config.yaml
head_dim: 32
rope_base: 10000.0
parallel_block: false
extras: ["capped logits"]
Each number is 500 + 25 x the weight over its row's rms, rounded and kept within 0 to 999. Layers, rows and columns count from 0. Numbers have three digits each. The size before them is the row's rms in percent of the matrix's.

# v: layer 12 attention value, 384x192, rms 0.353, rows 303-367, columns 0-47
# o: layer 12 attention output (transposed), 384x192, rms 0.886, rows 303-366, columns 0-47
# q: layer 12 attention query, 384x192, rms 0.245, rows 320-383, columns 0-47
# k: layer 12 attention key, 384x192, rms 0.227, rows 320-383, columns 0-47
v303 086:481477483483505479519509494495494490522488495483514534485477476501455450513479496470460480480483515560494514517502547493497523533512499489521474
o303 083:514567498484522493487479490471555514482524518506457493508554538502475473514498470504522490516461528489501512479499488549527505486441498499500509
v304 097:457514536457511480460538515549487503489484500505509495505521498462470537515526498497518453494527473495529552470506539484548448474487530512461523
o304 101:509499504518504505531476499480469501508477477495538476489525475516486504512450488446474477530432505491486488498524479472483542511513532525513537
v305 083:483513527507498518490487506532490532471476547482511447490531503485465518510524535504541505486517447488486503535511511460483459521482522493458506
o305 085:509457514532515514527540512482498517553503483510535493513527477470501495497474485493513468486431530491495539485492471520542498479519516520517500
v306 096:459510477520494483533517506506489490479513487484499496473474464558453513486508537529539520489521509469459500481515525518487558520430450478489506
o306 094:488536541481513521494475505500505464512504453462496482538502581461505470472490503473471569499479492511501476538484456509489499526537490473484482
v307 100:518494480522515442476528511526463528485498520546502520517465509525477466498552522505495497482488521496466503497518495496477522483497505506491497
o307 102:457574467532497516492493475498544481499554488453518504483523539477504486508461452503503507496488483509497511560499516536540489539486514502476509
v308 090:490480465460506507529492478483491465458527489494484528510465536499485467504520486502469456494530445498434553475461502486500523509503514498482534
o308 090:469488540534509500483510517494497527533460511526517475498486503516478519465478518448525495507530482497509447549480522516502510498479466497488490
v309 100:457516469540520489486480509524469483485529520540517516503512452495467507480474489457544495451503504527506440478483533528504529499513514522486491
o309 099:502525514519495498517471452507541502509510500498459479501500478521483481519496510485449523529503508499508570570514482529502476504482480449526444
v310 093:496493529512502451552525525511473512521486509502488503484508524542497519494547520480518560462515483458496494476525493467476505523486495512497466
o310 091:532490499515537520479488507505500514493541537502449472494514506430525494498483507512527498523537491500480487525501443503542456493506530502512484
v311 090:473507524510506494543474432510493483502465472493507491493442522507472484539513512486501511470477430532512515457488518509484466503487484509494504
o311 090:499512481515481518508517477502529515526510471493524491486568489500523521477504478480502500513490560492520505504528500497499488528510475520526494
v312 092:479478517499518512488541530486440481472511496511461502506437486495549471495498528535514541515452495505522454509527454497495504521479503479545555
o312 094:474473500489498463489462541493508492526531468485451539476514499510522517491502492518493505480550422495501499490465517501485494498494528528508482
v313 092:453501509515503516515499483481535511517465555455519501486461483467478460494470487482514540439485485520567465487500511524450487488522463471480515
o313 091:494479488495481498515487519523514508494543495527497477493524467464492479563473506476482490500453532462480518482478435511524521529457421504507510
v314 096:536539565549506520478506519502488500493501546478468497494540488473541504462472504515497497469447505505504492489556521461515486479512520467515501
o314 098:483457456477491490558475478518489505549518491519485535473515486506524504519516523513507521520493538470487497493480540468506523482503510540493481
v315 111:516518528545471502493487535489525529500483529497487467496548499552543508514526465494514520435478501470510539496467505478560484531479498505515483
o315 114:485485499457487504513508498539506510510487507530491509508488545438505510498524570508536525526496466502522480478475519475491496524519485471480489
v316 107:515489518487506534508471507451524525475468526512470500475520467489490500522473481502510440513452506509491531483490482536535466514508463488507498
o316 115:513467495513503505472544556507497545463515503478492496490482485491492498468488511504491529485525503488513500469491547493478539501492453548488508
v317 086:487536520524524484511504518468485465507473476533518518471565481501510525485517547491478507543495550483491537521510514481489514482518488505485457
o317 084:527496482510515547459463488515478495470516518472490520519478514533518506477528451537531495476567481487474476521467505523518510493537505489500527
v318 097:495505525517465491503484488496489548490524522505518495534527508517455483477507534471526485496519500458464503503496523507503522529525541472495550
o318 093:491515503486453524503544496514460515515490503473522532507479557480455487482508480517507534475457468522498493519537469530487464519502445526501508
v319 093:483526523497484507498491489479528507522438495546471473474518484513463543527521471512470513508506440536491551490494513517515449524487496525444472
o319 096:523490488501462514496545510488543486485508494459525502470465491473498522489492523468499528490540508500482506480485475508532505483496497510515532
q320 039:510494450528520518494521509512505562479502469493484521480526548489522512508523468509504492461524464474492490503486487458534518487489468502499507
k320 033:470474520485546503512482481464526550502489499465525480527503509540518538540551461520492519502484471466442533464516504492505461481495536463440482
q321 047:489490547521484491495483530474507535524541562528495456507502481498547472493484520488482518513499493467470526465514502499516511530480513487502474
k321 036:516502488528448511504494513513439445495539506505488500464492475483507480487509481495533478465539544507529465519502530531480511498496491500504508
q322 057:520525507498501498479517498487497477501481492474524514514488478526453521512484490542503478499504490531475472479482499501476484485484541493504463
k322 035:521477514485568499459535488509530518506505464502516502512508499536498528533530540508479540496506484497472502481515536517508440512511479464471491
q323 045:510520521490507465493518470498489504479463509473513490532478503519417506511476493539485505493519436510487506517531488503497520501516522526527468
k323 035:523494573514476526500491469507549499523498485565481515510473515507548488497511515494483536469507477502508491459507515544484540477495443490479494
q324 066:505511466506495479521519508491496498508492491488505494506497499570505573528520492489495488508512455526468449477486504498496511486483524515474474
k324 048:469475504504509505460558472521528505508496463465476474501498493513528484528494540549471501525512459496459521488525503480522489504544472501489511
q325 086:504483439500527523496490478517504485497550484538501515495495523480500489507492481515507458473511528494508474503467478490508481495482485474552509
k325 065:530509460515545485520496537490486513486521510561505536493487474492488492514511481481533519519506484471468531500484538467498513483489519502513517
q326 067:492524511478534458508520505501478504481520493496523508504532506547455473490508487513479471479468452472539443513478501511462535505518527463497487
k326 048:455494446546534527546528484538525527494532555457471484470472442478521496511489489508490426493487499474490498484499452517491494487512519536520535
q327 091:491494514516536475511509502510498534514455498476498502497465494501499527496521510508508484522505489539506474505524530513512502512523546530450464
k327 063:469484504503604526505515459484487523467494472505516504485453537549479515519494477474525479506474506487483479523489488499513482494527491482506530
q328 088:515492464518441562521482477515523482501526462530480494531460470479525524512500490537495508506513565518487522501499505483505456514484471502540538
k328 075:551504500482445498493473470480465467534492450524502496502520549528500485498547507513515562482514469467518499511503541489534522495482487481478468
q329 086:555497513502479483527490497476518519516516529511509461496515483519505478514506551512498528485535475449540492472495456485514500504499459495521504
k329 081:526495536531492479497492483486521479500472487504439482483482492551514464498526483518515473522532540475512476506497526477528479455503495482490495
q330 098:519508520475475514555511500488481492501525550459491478485488547495533515473513507474487508492472447483508455502495510536473516494457514540502484
k330 124:510509538520436492516507488504504489522508543500486508512530502491548510487453524494529459478531436499536522485468464517486543510452506527475491
q331 123:502494484525495514482530444520530497524527492515467465496473498493522522476506506495519522435476517495513518516509511514497508503512445504485537
k331 115:538487497508537545480530495510475513455486534524498509478478469509545503512523518496556495509508528482502496551513519497536458450533481518491502
q332 126:445516463534550518509524529478465483516505475507476488513521522488512586496502467525528496505478495491490496507493485478487456447478487510480465
k332 121:471533535539509508459522500505471509489496531464484536521483430470498549444504500524508520476470496509506499501518482518487495509509471452471466
q333 115:507530537500438474497472507485472531497551558515483514479526506481457479514493449503489526523477480509487498508460484507535473524488483527498491
k333 130:488501542507487500529489468528483465530540488454493525528501481540523492496497493520493472502475513473497467469473491534501524526492499543470466
q334 128:481518462483494497535480499482497524472501549496494545467518432500520517527503504530564486483514504512507479498474498497542466534503532488494489
k334 132:462482489489476454504499526500490500507477520521497541514526503470522462507505519538517499506521475550465527466506491539497503500451517499510478
q335 115:561509533535451498462465472514479532510517494476511486462460514500471521548446491494482535513529532498496533484540478474492478460484509527511508
k335 146:491522489514446442486497496509473461483504518496490477525505450503525519470468495544492529540495466475512550462486452521501521525519539530495528
q336 062:488466494487490486515476515491504511485514562557478549529498513475493460504506487502494488486513497494496482477463485472503493503512477545541544
k336 034:450517499497448520553484485500499458530517523479507485506510506502499483477477518498498510530498505501543494516472510484503465508482495534461519
q337 066:527523499481511495496501474496536466494463490492518478512483493531486533507460504507480484507477507535512482520504530483475506502474538470477494
k337 034:511502470496542479545512507526518489543528452487536500505493455538516516479572535497493451497509527461464532486526497500480485475517501488492486
q338 069:473514509496535467466527501474525495511497497487524460508473487525476532497483528496513500494482498487491475523506502501516506478493540468449464
k338 044:498475556485562511480471506503516523450479447480497491512510509504525543531474484546501500506458503451449474469506486472539456486469503475483507
q339 090:528508494503530493481520475499508520502465487473512498506471495524462512517511495503504488512500491524499474485500515505483505498507548473476464
k339 043:474491517482586490525471473495498536497497492475518489520496506510503522501481508534460476526463463457472480518525476498474484486474518469498502
q340 071:474511530491574486468509539491493540540444474455499486502480494490477537503483514472514519514504472517486495520483519469511495500519524479468440
k340 055:462503504514555518515505467516506539464500508469500480514496517493487508512451492522474457494477527501450501509547453490484484493524507522519507
q341 080:464492496477464506523504535507491494507529500523498498455546506506537465487505512494469487492513487466506510520526489506509517498501477503527493
k341 046:509519488526486456520548508517497521526487534503454531493527491483501458495530467494511544481539547522503486475488503545501528501489472526521480
q342 091:495497548478527486488518557505504528528474508490497492488529448540491507481469531476505556518499474468451484518531515474511509478522516498474440
k342 068:482491519502535508514525478521518498478470497469496496492510516506487489517460479521478471491476523494499475511534471518463484499506502518502507
q343 091:537523473519438533474481500512496503478548462528488527518476510492500555511500477529497506507522541514512499487516519533509469497480474501515546
k343 067:514523505504531518506470545506462517520510508546521553519461463502513489483537474445508519499508481473516503494445519496523522498484516509475493
q344 087:491499476519474505480505466495500523467533523473474532506486560460491497510517434520478469480519517539481477497502486510494478476452506500496533
k344 064:508514486511482469514482504523500490500552500516494484568483440490507511470525534522479488513521462461490523462473476508527517509493503526510516
q345 106:494502509484473495514515521494519556556478517491508463483519474476525518535486490463485569529507461445491520511527482483503512512502462497519504
k345 091:507488545498486501525488496502562500503520508500481513463464488505491493555462535476487500545519513463474506525505483498486502499516500529509487
q346 109:505499503449587480499507501515462489531486508480510468501511509496479503502456508495500505479512490524490440484522502501504515548531488464525478
k346 096:472503513484515509516527510552452513481500491455481515500506437482510517515461485549484509475488472491462480475521493482499478500521504528520502
q347 125:505512499465469562453482499509526499511484495514535527501460486552502484486532524492489480539505495526475464482565539477465449508468519455525500
k347 120:494520530520457507470487503530497492504503517483483507512484482503503517531488519554517523468504426523493510503486497537486527506513558487499480
q348 116:512549521493523461484490512502519515489549513484474525464514480435519476505523449480517479441493466553465552518500509499511494491512530465515530
k348 127:465492497507526472491517472499508517520512496572514517448468531462517473546516531443539460499483560528458519525522513504481471485533470472481514
q349 121:506466480470473496495556534535472435539469565498506481509488512519469530526512529518461514463526499491503488499506534517513515474529512459438510
k349 116:514485500458494506513551496521481495524507533520542510498478548494503525511504502524534514483491533494510518485497526538479480500520518495483485
q350 117:516478489527514519494512505493493494502496483530493469513503477548509531516472508534499484545477486488515498509497519449495474488471502543502489
k350 117:516469511499496506511524497490523537527540431517476553485522448502490496578474459466565506511521499506471473489466493517511505480484456531525500
q351 127:476527492489527502519507482525537446539499524517487522482525531489454494502494506461502502520461527530477491498503486496512499437511496490421496
k351 126:505534514502550487497497539523521441559535469482501536495506498464481505508472500546517495546462498488496494469464450504498497494496513490517504
v320 116:484509475523521467541526463472504469513492513519477519499512493505504517477494499506500511523474517490469479511498470493486535488484516481513495
o320 118:535473515508521494507490521486536475479520493495503500535480542507477486498484498501490478465541485493510503501466491527461489548452490551493509
v321 111:461500513482463454442478485536540478533481491468499518522511480485478485528500469475447477513517493510492534484478514542470475531531491518490479
o321 115:505518553469506559488477520482492499489533488513508531462479500517536468507475490506475547514502501498483477530536507463517490488493499518527489
v322 116:492532480482491494508516512491539503478499457548497474548527490514499488489520510473459502506477482537518459467455458519514481531586480468455496
o322 121:517487509534490453516485558488461507458569526504482501494485501467513460474484459500498503532472486492486511474501474513529501475507512520497488
v323 102:455484483460513500516518538478436506486500460531495457517442508516504467501486512503515478512496489518518480525484514512518488533531468479518472
o323 103:493518486508539486513480492503530520496511540522517516498543481470503492475491508516486538469490441457508524497507427466531507506509493528469542
v324 103:467469477484484461529489469501495468476529464518496496455449509494492508509508530538542476533453561490481498528543504495461480560485491495506503
o324 106:518522482468516534520464536527476520513473523489494522513461514492539490546569477462470518503481442543481521497503493489489527467496507515505538
v325 106:496523500457494496480523508464506441529514463447515518487481529513501432490483544464454477498475526450477479511459470476538488529505508511485550
o325 110:487520532507476524502480491487491466486496466478494521543487485527472501435532474498475530479479455517510522501504526507528538452445521498523505
v326 113:470486466482525505498500468480492532517483498482480492516487474492474510529487485486483532512474498468484553513528502479469520521463492478494530
o326 117:537513472554518489467479531543542458498494487508472523469497477541456477459513506493497448484473474493492511483499487498466493490511516469484489
v327 114:515512525519527499496517480525502511514524445488521490524537488509525474513469514497540499478454471472494548497565486453507486511524503487494444
o327 119:507494492496489495502503543513504511529536511469497477463483498489437508521486511491495464512518488509517498497473469544490500533514528486483521
v328 107:510494488459500537484494444504530498511499500484484505500481521522472523496482485446471492482500464466498531509495448500488518495500521556513529
o328 108:517482488522427524468480500458458565476483535481546493512500495480523496473485526473504450518486475451540482481545561477475439524504502527483457
v329 110:527490533484503465445488511486489485480488523476476504496455506482531498500467475512526475473495507482501512437502501491473531530480514467537495
o329 113:480478496502466508520474495516527492536501462472493501498532505486497524509483487462483477539513532531484490509506495477542499483553496518506476
v330 106:542496508470492547536524522491537510476484533504467479482519480500486484484503489514469503494485539543504492529534535472483430464494491529498474
o330 112:470501484480513495457496537512460482489519554483517487479545497502487450510511531474492507467512512494484498504468476491534489491518465501484511
v331 109:531481462492494480521472509491497448463471524495490531474463508535516513460484501492474517492490522519491524499463517506494513481497523475495481
o331 107:526513499508472503465516490496528501529523496471512542546508471491531517566486509496483485512545506477519509462497486510534487531504509519527512
v332 114:496514530514478471495457483406543515510472542534485509507481504469499433540489524517505475459492483511490512538520465489461481464540498526481535
o332 123:502525507491507558509476474498507478530510494520489488477502460513495549520512485529493475530492457534496516504508491519513489522484533486547497
v333 102:496512500508496484502526513472461467532522541509462491509509519502514504509480549502521472552473495453503541462513493510517498490489582462517506
o333 105:487459495521534523505516481489532517492515511508505539477488487513515481503503484454530473472489503553533544500507519487497527485454507503493513
v334 106:502496517518514558499496560504495463473523517511513499513471476474515491490525503467483513508492479518518543495499492491499481505482508527491519
o334 108:522538512473489436498477471495510417514462498504519486487540479492524520500504486540508511506521522476490522520475473493538458535467518499448531
v335 105:476492514512502498512482500533503492492504539467482518467447537531530518503527534513518561442474503512510492515470505503461503479514516514536494
o335 108:480504475494538541484524505468522514516494508539548499522473499509487494522465498465497508514491508468512507506523499531517491518455523485464489
v336 107:542509520519486457492492506516480546498542444512531515533530516518486489514485482487525470513479531430493475478568518511482516492488498581463500
o336 111:459504533495503501525510511519470531465481534510450504517504504487486490511466515509502493502472462559500500483444483479487467497471475483546545
v337 101:551463503475502554539492449508466540543533499505490474483532506477538494486503477512481446507549514494496504515466488488518513474480518502453517
o337 106:517570482530460521483529518519504474486545522486498467507486517483523511519473502479513528495460505489527557512487509460494504523495495537504500
v338 106:482521519520497499503511495516534527492495534527512453434550498498539536461505524556483484480480536472498498458491501483493488502524515499503511
o338 111:505494510494413508482490495490511486474481530492504511478481498472475530510509489500436518499519497501520477525550515488549519482492482449526521
v339 109:539488478481486443508485514520537520542525489526488450518452536506487492450499471488529486481493506526576541489497547490470510483451445497503517
o339 111:502479531519522505542500480468483479530524559515548554495531477522493476510482493520520522523478468503462508501491519491534456511529549520498459
v340 107:509524528476497501504515515474520454529542531477513478494531538502490508499491517510483464519465524486516536543557519516520515531473444530491534
o340 106:476529474463524462483478505510461562470482503503483484498537529506506499466536452460486501508494516491457520454523526501461510529455491487471483
v341 119:453499529479469520542488511522520526506555508521534517455497503528503493519470469482485490476476490476526525479479542546496489530550517515467484
o341 116:466524524504502489535519476512492477488506484476491482567500515513540517495536532504507495455499468509465542465497507459496506501480485474481491
v342 107:521487510544498499495500534478514496504511520500524501505513547551490446490489503509569455472535506489505527513506511506498492482553498540507450
o342 106:484490419491519507481523498514459454510529530522520517498494531474507482547528520471481485510475487479488515507505463479462505508486494496509529
v343 114:513475512496498539456509460546475542510501490491496507500496469489466492525495501493527499485537462480440520483515508528522485493521529547504498
o343 116:455476477528484498513500500492521516516501511443500512498479521479564508485511490501490497521498553501526478476507523482474474445530530481498496
v344 100:473492500476505499481472485461498510505478477525502500495484508495535470501519472508460495501551503481511482482462514535492452463520475480471480
o344 100:459506459550529523493548544529554494508531522483512516486521533539464547485514472535521511493474481491490517464507480442488485498481524505526507
v345 110:487489505493487539458498530545523491506518440557483511548535505522464486500446486515482453485515511466482493522509490458478470485564496540456550
o345 115:510471526528455490496512516484519495475508499471440565492496505475516492500505520490491532477505495493520496462503472462488472517424537497525524
v346 111:470482525484524517487504471540498503465536520523511539511471478479456506497470472512494507441502536548508465516504488506478473539494506490477567
o346 116:507483531462498547488502535527502488472495503537503538503491485519508468546553514513527471502501508456507513485489510475492531483531482488506476
v347 101:471488523512489536506454480536524496502503512496498511470508523542495517467456515456504518490450510554519480501505437501515529510492511487524489
o347 104:479501535536497480465490468516483525541478506502489476534490502462465481538520543484486511484508482465504474550515521542506478511529515516534493
v348 110:515500496490524540480517520520548461515513518467549521506472524524496577492475510507503480523509551506446504517528498476504460547503471487483495
o348 110:484501496491518464456517521476451502512508529538459535508467480495506514564504495504507517524521515516490512453427513555503485503519453509495523
v349 111:442481465475525495486491481491535513504480532507473482521493488464500527468525513494494527515469526487443544520474484479523510534489486459479487
o349 110:562498494532516468491500483527496521541477483491514451478473503478539518519507505498478506477502491526496505463519509536476487492474505518504462
v350 107:493495524480493496542532501471474484512494528483528540512542476526512463519510523534527509500479485522499521463488494511520497456502512513566562
o350 107:446494489497554527509550472496509493460507486504490499476486477470477504441500508473514480483499518509511496569500507500545496518511484536455501
v351 115:506500515494514509532523498474515500513505499500471517483544425480539516463505452509488478524509513491467521531447499523464510520497458524519482
o351 116:559505491498499497506490466507482529496505446519505499440470502482521544529489517504512503516512498472527477483562468490500515500503402521494518
q352 047:472460517506486543500478510513457489511496480499509498463523548474517508483480513485507526542533500519477541471487537492478508527495490549544523
k352 034:508532479512485467488511529511469526482507477438516477510484525513506458513491477521475512464494521485454507497457474525454521502490480515480511
q353 051:536486468517532487503515491485524519494504496499491516489517492498482490524523468538533484462495478516472456475472519494482459496526501500495466
k353 043:506509447454533500500530487464524511527500494545456497506553483514482481484522503477481502516495463532449488492494491499544559507487489498483523
q354 060:462487487504473498521489522504440508511496534490475474482523564506542457496528527497479554525531530479504505467501488463493464514484501503508514
k354 040:502479557487499508478543500448492479498508484477499487522518520497493522500458459528515491467519543492480492519482522500481487520538545480528534
q355 059:498495504510529505508517502495552507476477527476476510513461454505421543475498512491504467512475486552494491488527524504524515520528505516487497
k355 043:497475508490513464464496465498507516470505511484503539470527482517431475509493506485513505498511457484509466510517521525451509489487495455491504
q356 060:497498491481536498501562515507561502489465508490471536512507466507471530490519519497496480509489483552501503469499506502524521491522474510489504
k356 045:462496516502498487499484502520520525516484489491496540486545470485509425523509488511499507458486487482520483509497495535498523501475467465500511
q357 067:493492477503546458511525488489529494525463515509475515478523454531506527491505519491505486518522480455529486494514511507527482508515551525476477
k357 052:461461504528532497528498506530517549493475528489490512509487488498491514520446505504486488513504514480521483465506460503500493487492489474503525
q358 072:514512529493441515471470494505476466462557469489533490516476507456517512515506465508489493524515508511513501510492531522475502477469480490518534
k358 060:561518463496508528489466484511480480527527482527509492526514545494523472503541487524525519483499493503499511512514523481511485503493532512503493
q359 064:477502493513445551501417528509497498501472492525482516509448519483537500528499483484509507507503516501466541508480511491521534538482484493509540
k359 056:522524490466525494488461500497491487546509434537485536507502514520514466519500522462511528525507492546543465526467519479491539511483498492505452
q360 086:489518479540463509529511477513529488490494493502504500496481504522487468470486500498508502538544470457501529497496511481528511457491466527519506
k360 070:517476527446502490489450478498494466529521458514502506521442527542496487517557518502531488497543512489532543472499525497493533492475471492465499
q361 092:495512470505437531472492523524512480493482456530502515513482498485541508492557469551510476512501568487501497528488509514504468494500505514502530
k361 075:503527480513516543473481503504462527494483530502526490518518504490518499432517507511534517458486445475508496553499541477523503485513504473527488
q362 109:520530507510500488521520510492465501492543470479470486453468474488487483515472479531501542513483502589491522506518507490521495460555492473460534
k362 095:508529483482532503496528507507482487474482444522526490491492485503486496492504478509499540541456522524506468462505550494513506473488467468513486
q363 113:523491494516515458493506490494545522481498527498538470498550495504495475488489512490514508499488486477510507509430472479524471468491515546437491
k363 112:538480538508495518476508472481485484483508501516496521511495509562554497505490508473546494477531507506517486507483469520518493460528507532487505
q364 116:487508524500539508478515485508529517548481458504552468541476518487508451479484464458490541532482517518530480504467475502505516475492456467537496
k364 126:535542490504533513538471505480539493502461450474510460471462496481453502505531463498446509530489505488517478484448542474493509495535506512520477
q365 121:478559489504483494517500496472541509480524536511449533487535467492498500465521497530545486514472476517464484516470502505536474530484501502499486
k365 114:496492549531525515516443482497527493530535508460492547492505483506504493531523496534493476516489513526471493499487495520511504467472471471491472
q366 113:512506514546518491505474428502519502509500443513529530472461484490485508522480488519526491512497534509488486489501483482481491491483526497466489
k366 128:491497464548501474476461507508507464483467509507478489518513466519525522470505478544513489509495459526508525470510467493520497484470513503510518
q367 121:472505516539506484507522501515493541515516491505503467503478537467541516501510464554516499517510475487498508520509498495503498456487520491537469
k367 144:522524541482520497537520491454549498476492505527518478439474502455480488545503487473497503529519540529510502477477527513497506494512482475499477
q368 041:493499503503515547503523491497506497516491490509509517495502498486498550508538486483517453494517504493488478469476479514465548471527538500470478
k368 039:537490461458477513491551470500502483501542500480492512493508480489496497485526474466483445536470527519525474494467518527500522470540491517497532
q369 048:480526500487472515512508489504506491494498490537496482452521532482498485531515474528506506479544496499484478456477484540458495474483527492515474
k369 041:514470511528559499471506499508476517474470512494508459543481531448556523498513510551503470504524521548505525485501517496471467468507492486495514
q370 055:490468466476504500498446496496471508521505495546507508487510540568491471520495514506477492536516482434500503500505521480496523493519549492538482
k370 044:523516501511484536521521542499472475499529479518520492517469497450557537456508517543513517497523521564493497489518474484479494488508523501527514
q371 044:524502452513470498478530514510505485516456539518480529519494479451471529499521499533522505478477515477482464501503483539501512519513478529494481
k371 043:457479505508551505499496466492530493494494489455520490506479489503505491505455522495469473524465528470488512480485490545493532513542503487506504
q372 066:558481433526523485482502493488532484525438492485518512483488480508488520488538477468541469468524493503497487485508505500515530514484515508489457
k372 046:447463532510504492518520526471533457488462513495524490481494480504493563521469498500486507526502498459496472504475484549503530539536476482479515
q373 078:501494500516479490502519558490521522524461514457476501513516492510496500482472529462514527508521477499497521528548524473522533545509539514492497
k373 061:485501482516475484500520498509499500482495516446558496465495517536479526524475482499470494527455520469486479501530476519481519483518492519501487
q374 066:495529524488498509518475477524449499483566489518515483499497505506514481481485475529494523483472490508505503495445494483474505472477463517560526
k374 048:514501496452511471498446523516494522495500492524501522548517468490548512487510538518510440466555487487507462487465497474492488498471510520430469
q375 087:479530477480447543484475493521475474501537496541500522515489526481521450479518450509508504481493547522518472513510473497501481485498429464515543
k375 066:498514494503433504488465504525446469574529477516482515533525534503537512486532505498549512486523506491511506503489499495521487492452498520497498
q376 080:480529477486495524509532501491522472484515458501467505508492510473516509489527515469513483530519525506491500527516492463488496463514455506487511
k376 068:485475478508474475487478491505492519538498484499507549530504474510505546508518543456519498521497477547480541469469483483480507501486511520502528
q377 091:517516530470436508477488496520476450476558516516487534503489501539488431474494461510461529536499491496530536491482470504507522484490494507496545
k377 073:520488489502425502485503511489526471520466507521488474541529485534548499471518518522552460497521503523455513513453496514503500515499483508504504
q378 106:525505479530459489516469521466521471486555438466488533499516521504506495491534497446465506538460494540495487495507504442474517494496506533520495
k378 100:502485472511492514536479499506492457523542476531478545456526505452506513575543532481460503503484462515479494476497493468482471498496514478495492
q379 110:522478534458532463511497519522499485504477552499504497500509500507458469479543482508512423524450493533503477490476493505516523525516528505454517
k379 113:528519502470558527530490507464491478528492522488518479467502519476483492505491506469497489536494522531540458488514511480506505473484485513523495
q380 122:474520465488528496478507481500524479470511442499519527502565475478489523493508515469531490521504476518517524492535522457488486492491473504485480
k380 129:545555498484536506500500558456529486482515484483495490449468468478444496483486496461509496497469503452548492524520499501486512489548495465525508
q381 129:476507531475534500517561481479473508458492483508524524532480472534523493482541481499491453466520515578476495529494563544470505538497548471524481
k381 109:451507485494540496503501508529471486527488526488507512468484517526521514499502470460516463440485503523497470480476552532499499519486466489472503
q382 127:517508531512478535515518520513481528512502501507473498516520503494550500486442455500496507494454482460469519492511467498509470455477511509492501
k382 114:461504540532496472508511469507485516509515500492498515502522471517493525431457499511546504535487469477472521488488447527497496522483451534456514
q383 126:516476475517527526496515478511479511497483460505482482493478475493554496484529500528513479480493477483506517513512515510495531505493481462484534
k383 131:518525486528506518514505455462486507490465500494493465485497503480494492512536514498478496506519490495495490548493564508518507495495495473493472
v352 101:468477519478470536487477468506515492472497521495472495452446534517503485499520517501507446483518531499517462505483560493540521508495483500481534
o352 096:486534517479479503469519487492514506491478517496522498514499499482463515518463492496504489523502521501499520473489461484454520471463533528519504
v353 104:487471545477534477450493499497448479472545510454506518516491499489499472478532495485552497481512476481458542484507482501463490525486513513503511
o353 101:487540477498536523491493505509554489482465470477490467499489503508527500480481511482513468503518517568500530509510488498551503477506544499507499
v354 102:522482497552502521525473504512491546474504531472516537472517492541553487483536519515492486490502503486449513452490496504519493439524482525487521
o354 104:490500473505476469478541488467489459493483538512489453540501517461472496483474484536519539512492526502478492515502520495506475524513500502496501
v355 102:509507492504489485490492498475505548523509504538462505521536459472509540535525463482480487491458544498491516487498512484515535500485519486466533
o355 099:463512554517455479487492489512513466514490486547501491516477514552522442506497489496504480510522506533458482474458538498499524504525528494532476
v356 102:508497466487473518536517507504502475480472489476529481505541490491458536477501486486480466520521513550496524482506493535519514498505512501473463
o356 102:521491531486474450531526513499492501523577489494493528533474489495533495539494463483514500511529490496505500465476470491490516489497515549519550
v357 106:512525521516486504515536515476507539497540485527482483519554466531479503468462524519536523495497489493488494508485488491463490542520462461429503
o357 100:543502490505448487538450494506522498483499509496514517478509542492494516514527485479532506505507477532469517491479491508498499472518470488503545
v358 104:489474491501481500554488577521470520474519493488528518496487464513512510502517462496514480503526476527480478488499539522529549446509509517519524
o358 103:470471506475490461481554471501528490493497495520502503557492508484538496470508500475480484508487537496509500467513454488500537554505480475475500
v359 105:543517506520526494510508531515507508525549514448514527503468505503494485496520537495508472495506467520484513475506497481452533526463483481490487
o359 103:506443460540506496510511502537467478518445465480518442510488499498520491536485446533512525511518547508468519472481484493502466498505487523516493
v360 103:480503530532456508478514476518485497505454490497498524476469523482500443537491563521463509506522492504542482458461512521503495552476510474532473
o360 109:466476470483451526507560531510503478481510493533505482508523502522495515448502495494518544499463475526506542490519539489541505505500548491483503
v361 098:516503473521502451493492486484514461440486530497489475463456514495507488536529531457518442507485488514480493485514451500508504514490525499465491
o361 099:479531499496493493505499501522492456523489466486521475559503526524505489490521470505482489474499443492506479511497511508475520499482561466497501
v362 097:450528506477471482507487501463530470497513511524554461466489507523496483492528498478487509508484511593517488479504516498478542516495502472540527
o362 101:520488472464481464523490468517479538491497503500530478497513491513564521498532489523480505487478486492491520493498507529532530491536497525479447
v363 094:507489476500544482496516486475511502484472490490507506503554472459505508496468470486479513475469498524483507493490506484485483501499468461483512
o363 093:496459518550477539528493519528495540489512485462449470514477474544513517529501514485482453516496516490482495486489508521500476480530481545489475
v364 097:510501505492481502494481506507513513511501459545499512482533496541484457526514484507479458483543480544549476542497484503497468482551474513500501
o364 094:516546484475493496514487479523482481439506483510510496479516485479505547498504486514551526514469491467496520474453486498465553496521472555516498
v365 101:532501521528532519537522502491515495497506493479537520520565500508466519506499483510523487525530519495502482525522544479498437449504494539452526
o365 098:493499517487506522495521458494504501485514474526471508511491470519469480489487534508513452482522462481491510486470484512447522481510465473498506
v366 100:515517501531485496520496487502500507479508512439485500512525510504531527518528523525533497474480535508523493504500514476501507517445464444493472
o366 099:543507500516513475443507513498489458483476465536494484499505460547462460493490513455513526522488455552441496511463465511497533479530530508512527
v367 107:482519499538518499531492449502517550476471482496498499490506490444467501506527489493512488495521459495522516478495501520489506518481492530477502